Part of a small language model's weights: paired heads.
Each number is 200 + 40 x the weight over its row's rms, rounded and kept within 0 to 999. Layers, rows and columns count from 0. The size before them is the row's rms in percent of the matrix's.

# layer 9 MLP up, 704x256, rms 0.0984, rows 83-91, columns 128-255
103,184,270,203,229,233,216,278,242,273,282,158,215,274,149,240,260,178,187,227,279,281,192,184,173,174,178,196,248,211,245,202,238,222,200,207,158,219,251,215,218,233,164,168,124,177,198,195,167,223,159,201,190,218,158,231,254,189,219,170,249,133,179,161,226,127,200,171,216,199,267,200,189,175,242,198,263,211,187,214,210,230,254,211,174,208,278,152,156,280,172,213,219,227,190,205,146,278,172,279,254,157,193,207,148,74,231,230,160,194,167,228,192,130,176,282,181,205,188,127,233,126,230,236,215,203,182,245,197
100,90,221,258,204,153,280,203,154,200,185,196,178,178,246,225,158,153,230,171,240,205,163,204,224,243,235,219,215,233,134,175,140,195,120,214,230,207,174,123,243,225,222,222,179,274,210,237,218,189,194,160,297,196,129,226,207,158,228,215,121,217,250,234,189,206,168,277,202,214,241,213,256,273,208,197,203,164,160,158,193,135,190,195,195,105,252,215,196,142,190,173,160,221,202,214,177,241,145,204,169,192,199,212,178,296,183,223,247,172,129,192,243,208,169,175,285,236,265,202,171,189,226,178,195,173,130,181,210
099,202,199,254,211,217,152,188,169,227,209,210,187,184,220,143,199,257,133,201,216,246,217,216,276,178,290,190,175,190,216,232,170,239,166,255,224,163,246,214,198,143,213,199,218,229,195,156,178,239,166,224,148,218,146,242,117,208,254,280,244,165,241,240,235,153,226,182,155,144,197,216,204,197,164,199,203,272,234,240,213,150,110,194,217,166,278,217,161,155,161,184,254,237,226,236,216,229,158,196,188,115,225,227,196,172,214,151,248,220,234,119,263,157,196,251,259,125,141,245,266,164,150,112,164,233,193,182,177
097,186,281,191,208,289,148,163,175,257,211,181,164,145,227,240,151,127,195,153,151,208,190,254,216,189,167,166,201,231,176,186,113,211,288,249,232,60,184,220,198,266,272,179,203,142,158,191,208,153,176,265,226,212,224,240,203,286,198,186,203,155,185,199,107,176,175,212,242,188,214,220,133,221,156,122,178,202,237,169,140,222,205,220,158,197,222,248,192,153,199,223,218,162,185,184,238,154,162,181,165,111,196,241,190,184,212,192,201,180,175,219,208,209,216,177,223,203,199,181,212,210,157,224,196,232,155,220,191
099,245,163,188,215,213,260,103,167,262,198,244,198,170,182,183,206,230,282,174,236,175,184,182,261,224,245,178,256,195,278,190,169,202,196,180,227,156,217,139,211,205,229,248,146,149,206,274,199,166,183,196,239,171,282,156,167,177,227,164,177,146,217,288,124,239,196,213,290,153,113,164,266,181,177,256,203,273,215,239,229,273,184,227,182,217,202,213,150,269,144,183,195,238,203,232,229,136,182,239,209,152,202,254,224,316,174,182,191,232,200,222,189,238,229,274,191,224,184,154,215,164,191,208,243,184,232,201,190
104,217,196,183,159,224,196,156,294,296,236,165,174,161,215,238,217,166,175,182,114,229,206,188,187,172,180,211,161,193,238,203,182,200,183,221,163,173,185,138,269,159,164,233,248,290,196,150,252,167,244,202,172,242,211,256,215,194,171,250,163,280,205,234,231,173,157,240,185,194,188,170,156,245,207,219,270,187,96,202,254,219,211,156,215,216,220,188,274,157,122,122,243,145,252,171,176,295,247,184,202,210,253,220,147,221,251,221,215,170,209,147,258,153,235,211,153,221,266,148,188,194,162,220,154,234,159,213,195
103,180,175,203,184,226,227,203,179,243,198,210,207,219,181,264,130,255,146,214,209,192,112,182,126,130,194,196,185,253,172,222,189,182,223,178,143,178,190,203,206,148,221,232,160,215,231,92,179,208,211,149,237,183,237,159,211,189,187,178,156,208,165,326,252,161,221,200,84,187,302,183,177,193,186,220,215,253,162,181,166,153,178,289,210,170,243,185,182,187,173,126,224,227,198,143,157,284,183,115,228,244,172,217,211,222,253,217,224,187,223,227,195,236,167,176,194,190,180,155,212,189,245,226,223,152,180,153,142
093,227,196,232,171,184,175,154,252,170,203,196,226,206,173,168,209,244,167,159,131,200,166,129,151,143,157,173,159,203,148,229,152,143,205,150,198,215,164,148,164,236,140,227,167,242,147,172,170,218,220,187,164,212,138,238,221,191,201,140,210,234,206,240,188,211,147,251,172,241,245,245,208,292,189,244,179,216,210,239,218,208,129,183,183,207,222,218,199,242,153,142,175,218,237,246,151,231,138,216,192,117,184,171,141,145,244,196,238,214,167,201,278,260,145,159,229,198,237,197,167,226,142,239,167,179,193,103,310
100,208,192,200,288,194,264,221,177,171,194,208,178,231,227,234,126,144,203,234,158,162,116,205,200,131,153,178,221,217,157,226,252,177,137,211,212,201,202,275,273,190,257,200,207,176,100,239,172,184,144,207,158,173,125,187,255,129,220,231,235,187,176,193,120,236,135,234,201,238,229,178,164,178,179,249,198,240,268,268,196,192,197,249,169,192,184,199,152,155,193,183,259,166,223,185,193,172,153,159,162,218,151,225,173,267,217,215,131,227,197,182,189,224,163,197,225,160,274,149,201,189,194,156,179,210,180,259,228
# layer 9 MLP down (transposed), 704x256, rms 0.0797, rows 83-91, columns 128-255
105,231,200,229,186,213,190,192,205,240,223,207,227,173,234,80,233,202,224,198,214,181,192,249,165,154,259,177,180,205,233,193,242,154,245,296,245,116,291,186,211,191,227,234,198,219,192,205,253,179,171,169,201,208,154,239,198,200,227,208,189,139,185,148,186,215,175,185,246,185,99,230,178,188,170,149,178,209,213,173,234,206,199,274,209,170,192,187,218,189,206,245,259,111,252,152,196,144,268,211,187,126,226,135,176,199,218,236,224,180,197,156,265,180,221,187,210,218,237,149,117,209,154,214,136,182,193,241,218
100,217,167,181,194,172,163,158,198,165,151,220,264,259,224,178,158,256,240,210,223,234,199,162,237,222,146,212,249,227,228,216,255,140,212,167,176,150,167,184,132,237,138,249,205,221,218,206,202,165,197,197,148,157,178,230,194,195,287,290,193,225,232,208,235,175,136,195,114,147,244,164,219,213,271,200,191,174,141,267,167,196,154,267,259,142,156,200,246,198,204,160,232,224,203,251,245,216,246,287,169,160,163,228,171,168,163,174,171,119,193,218,200,121,246,186,184,190,221,248,174,258,151,200,243,223,231,240,197
100,251,207,160,217,109,224,200,220,271,184,239,117,195,194,203,146,112,195,249,170,216,150,172,183,128,177,246,191,229,241,186,215,216,181,220,239,199,183,154,201,135,210,238,145,251,181,141,205,222,200,158,168,154,200,112,241,171,261,288,104,155,221,227,174,152,148,217,151,184,158,200,191,230,228,206,249,226,186,288,207,195,179,209,217,214,128,275,215,273,239,268,175,110,168,140,220,174,204,224,218,221,217,260,200,196,139,212,179,260,172,169,225,267,210,198,204,186,237,159,204,238,197,264,164,127,160,209,250
099,182,192,249,149,245,125,170,239,200,244,217,201,231,177,194,221,167,241,159,231,229,223,258,235,230,226,172,133,242,202,192,259,217,111,223,233,157,168,200,256,188,248,222,138,165,188,221,210,147,194,187,196,293,208,271,189,182,153,239,115,232,205,197,154,227,207,158,157,159,141,97,208,218,189,221,241,249,242,144,193,186,182,164,215,191,238,206,269,232,163,191,215,212,188,193,248,240,217,225,126,174,185,164,189,182,196,237,203,197,176,170,222,174,179,310,226,154,182,179,192,273,178,125,174,189,191,216,251
102,172,174,187,217,230,215,217,174,154,205,254,224,199,200,255,131,213,202,201,185,219,174,214,166,139,217,202,167,184,229,169,228,108,194,171,245,194,204,254,187,166,169,146,184,293,179,209,266,263,214,172,163,267,195,206,263,213,276,171,237,250,208,188,201,162,328,166,189,252,203,219,208,165,226,142,202,152,175,199,161,114,136,210,215,196,226,191,219,217,160,226,261,261,179,211,185,162,132,169,143,215,193,195,161,170,223,181,117,219,228,151,256,212,159,222,301,151,244,255,220,257,240,180,154,165,232,159,259
104,178,211,229,166,174,193,111,168,239,229,185,213,191,220,166,185,187,224,228,204,222,146,188,226,280,241,236,173,181,170,143,243,178,232,124,194,258,218,186,185,226,192,228,220,174,243,236,236,207,243,264,131,176,209,181,321,122,221,162,259,187,213,155,249,187,264,116,170,246,102,258,188,155,145,212,119,148,180,120,168,234,196,187,275,217,217,163,180,188,162,171,240,125,171,270,134,194,213,188,167,171,244,255,231,220,253,195,248,227,160,220,203,246,188,228,156,229,233,172,188,228,207,224,214,190,223,185,136
099,174,184,157,215,198,217,177,159,266,121,235,218,229,247,218,275,263,210,209,183,220,242,162,185,200,212,226,215,154,138,242,183,261,88,208,180,123,142,241,198,145,190,185,201,231,244,226,314,141,214,247,191,212,230,215,217,162,235,110,233,226,182,199,201,207,100,237,113,141,266,196,196,217,156,177,241,227,169,201,178,157,224,214,200,262,121,214,199,174,244,197,167,224,156,179,238,220,232,182,184,223,231,131,129,180,238,174,203,236,222,221,233,188,89,278,169,244,235,146,184,194,142,226,175,249,124,217,229
098,185,244,238,208,267,146,189,183,271,210,215,241,283,121,193,221,132,255,199,140,219,156,210,253,162,185,166,222,126,251,178,247,186,251,122,204,223,153,226,177,210,153,163,166,244,140,203,151,144,133,210,290,216,240,222,222,241,157,193,172,182,205,173,223,115,195,224,251,163,156,261,131,255,254,167,207,205,242,217,182,192,230,204,161,209,212,233,221,182,191,162,261,278,240,147,125,189,268,135,171,193,214,280,190,218,200,151,157,162,191,142,209,218,193,254,146,185,251,192,162,246,202,220,129,161,269,169,226
102,176,181,187,243,184,237,268,209,176,180,232,251,237,238,181,212,156,206,138,199,232,151,222,242,284,226,218,187,179,144,159,121,229,112,264,165,163,241,251,185,249,218,160,203,145,217,163,230,207,168,208,209,170,132,159,205,193,170,203,230,200,213,212,129,201,195,174,250,216,244,214,187,212,206,121,215,226,221,228,134,193,193,178,203,206,156,201,223,251,227,204,217,192,231,202,237,266,171,209,301,212,170,239,233,236,187,182,188,111,123,155,95,191,224,193,187,210,203,146,156,248,262,315,209,174,189,149,264
# layer 9 MLP gate, 704x256, rms 0.0942, rows 84-91, columns 128-255
098,175,149,204,185,145,183,246,198,217,171,222,110,267,134,197,167,219,194,129,221,115,277,177,210,227,161,213,223,304,219,174,201,154,204,237,226,179,174,170,182,180,190,136,226,249,210,139,140,198,206,183,181,275,213,183,182,234,196,211,197,155,217,165,189,195,212,234,120,258,221,222,125,247,169,151,174,230,150,140,211,264,171,216,278,213,232,199,204,165,121,220,152,200,211,202,190,287,251,155,235,259,242,249,167,238,216,252,144,188,110,165,187,186,164,234,214,236,98,250,155,146,245,202,203,252,213,194,259
100,199,206,153,162,95,223,232,187,248,97,144,234,224,167,160,211,145,163,193,191,178,190,207,224,190,257,236,164,217,190,253,201,256,95,237,196,179,132,153,252,219,264,205,141,224,299,179,202,227,248,244,210,171,259,174,291,170,255,314,278,140,186,230,172,246,217,181,221,137,162,152,208,181,156,138,217,235,228,295,203,148,154,216,168,185,208,245,236,234,184,219,220,239,275,146,284,213,221,175,219,229,233,167,227,191,178,129,157,191,192,174,207,274,215,198,227,152,177,147,233,174,126,235,185,186,225,166,226
097,212,166,139,188,168,149,224,274,209,188,240,172,205,224,205,173,138,202,226,172,236,286,162,190,223,198,160,173,265,256,197,199,128,179,268,201,171,145,147,226,227,193,148,193,193,223,174,206,226,180,224,203,172,183,181,210,131,252,241,221,157,153,238,272,192,175,162,169,255,180,198,303,180,204,223,217,172,239,233,129,225,212,283,274,168,241,152,201,236,222,210,181,199,198,144,131,258,134,196,212,207,210,263,166,189,151,197,205,213,207,181,164,225,219,190,192,203,158,203,241,189,127,234,192,142,198,201,170
103,176,171,200,131,249,220,220,212,204,195,206,140,139,200,261,197,234,227,136,249,209,174,174,192,275,235,230,219,216,204,215,180,186,207,237,180,222,173,184,216,169,212,194,154,196,158,143,239,180,163,229,178,237,262,164,201,150,246,201,188,182,212,177,145,165,156,168,264,153,157,85,227,187,278,236,171,234,219,221,241,202,265,250,222,183,194,158,231,140,259,189,187,291,198,114,160,137,186,221,177,158,187,175,129,210,229,239,157,166,176,177,189,320,232,259,156,180,121,216,222,255,110,154,197,144,220,177,211
104,230,188,260,176,241,182,259,158,123,188,202,173,151,121,138,157,215,208,221,236,156,242,181,215,166,218,185,246,204,101,63,207,223,216,186,197,146,215,253,213,249,180,224,207,200,219,176,204,199,201,182,189,212,131,186,178,210,202,194,173,188,145,200,161,183,129,247,199,209,226,179,179,195,193,184,158,215,219,199,203,187,221,165,215,166,207,221,177,238,153,209,182,233,150,210,265,191,215,177,171,192,187,121,116,209,217,195,109,158,175,225,243,240,201,234,150,256,189,153,195,208,147,174,163,229,199,225,192
104,160,168,219,170,121,181,188,212,159,170,134,183,210,150,303,215,226,199,208,200,177,221,135,229,199,215,261,171,138,165,206,177,131,254,228,177,223,153,222,258,212,190,150,207,171,259,273,156,255,230,204,246,207,163,175,194,197,221,245,222,248,196,207,150,200,232,188,192,197,206,162,204,247,160,280,132,227,218,235,282,208,272,193,139,135,163,119,263,265,236,165,132,233,160,210,180,190,199,192,264,199,171,146,221,251,267,190,233,161,209,207,163,182,198,156,228,143,191,220,216,240,219,159,183,167,151,149,184
096,145,101,226,176,155,240,259,183,175,182,202,169,256,237,168,207,222,128,240,237,225,251,84,199,193,181,183,231,173,218,144,208,176,201,213,178,152,209,228,197,186,253,258,179,239,207,139,208,267,216,195,155,219,231,277,169,180,185,207,209,259,220,205,199,121,203,191,221,169,258,154,267,218,297,228,231,223,178,178,249,255,226,211,231,154,177,137,256,176,190,103,132,178,236,263,156,228,162,171,274,263,212,219,163,231,187,169,192,161,222,228,183,192,198,164,165,178,168,163,175,187,180,211,235,236,282,230,229
100,216,163,222,207,235,186,197,134,243,141,196,212,210,216,202,188,186,207,226,174,133,239,170,226,235,222,240,196,204,167,214,247,86,147,241,199,204,231,223,257,140,216,273,207,165,243,111,227,266,322,176,179,253,235,196,243,125,186,239,122,212,100,248,224,151,144,214,172,212,173,201,240,143,221,203,144,221,177,127,180,236,202,273,183,128,247,235,203,216,161,191,214,149,196,198,223,189,259,189,138,214,165,161,206,286,104,294,170,238,179,199,213,247,192,278,253,174,115,212,137,251,240,191,271,221,254,199,201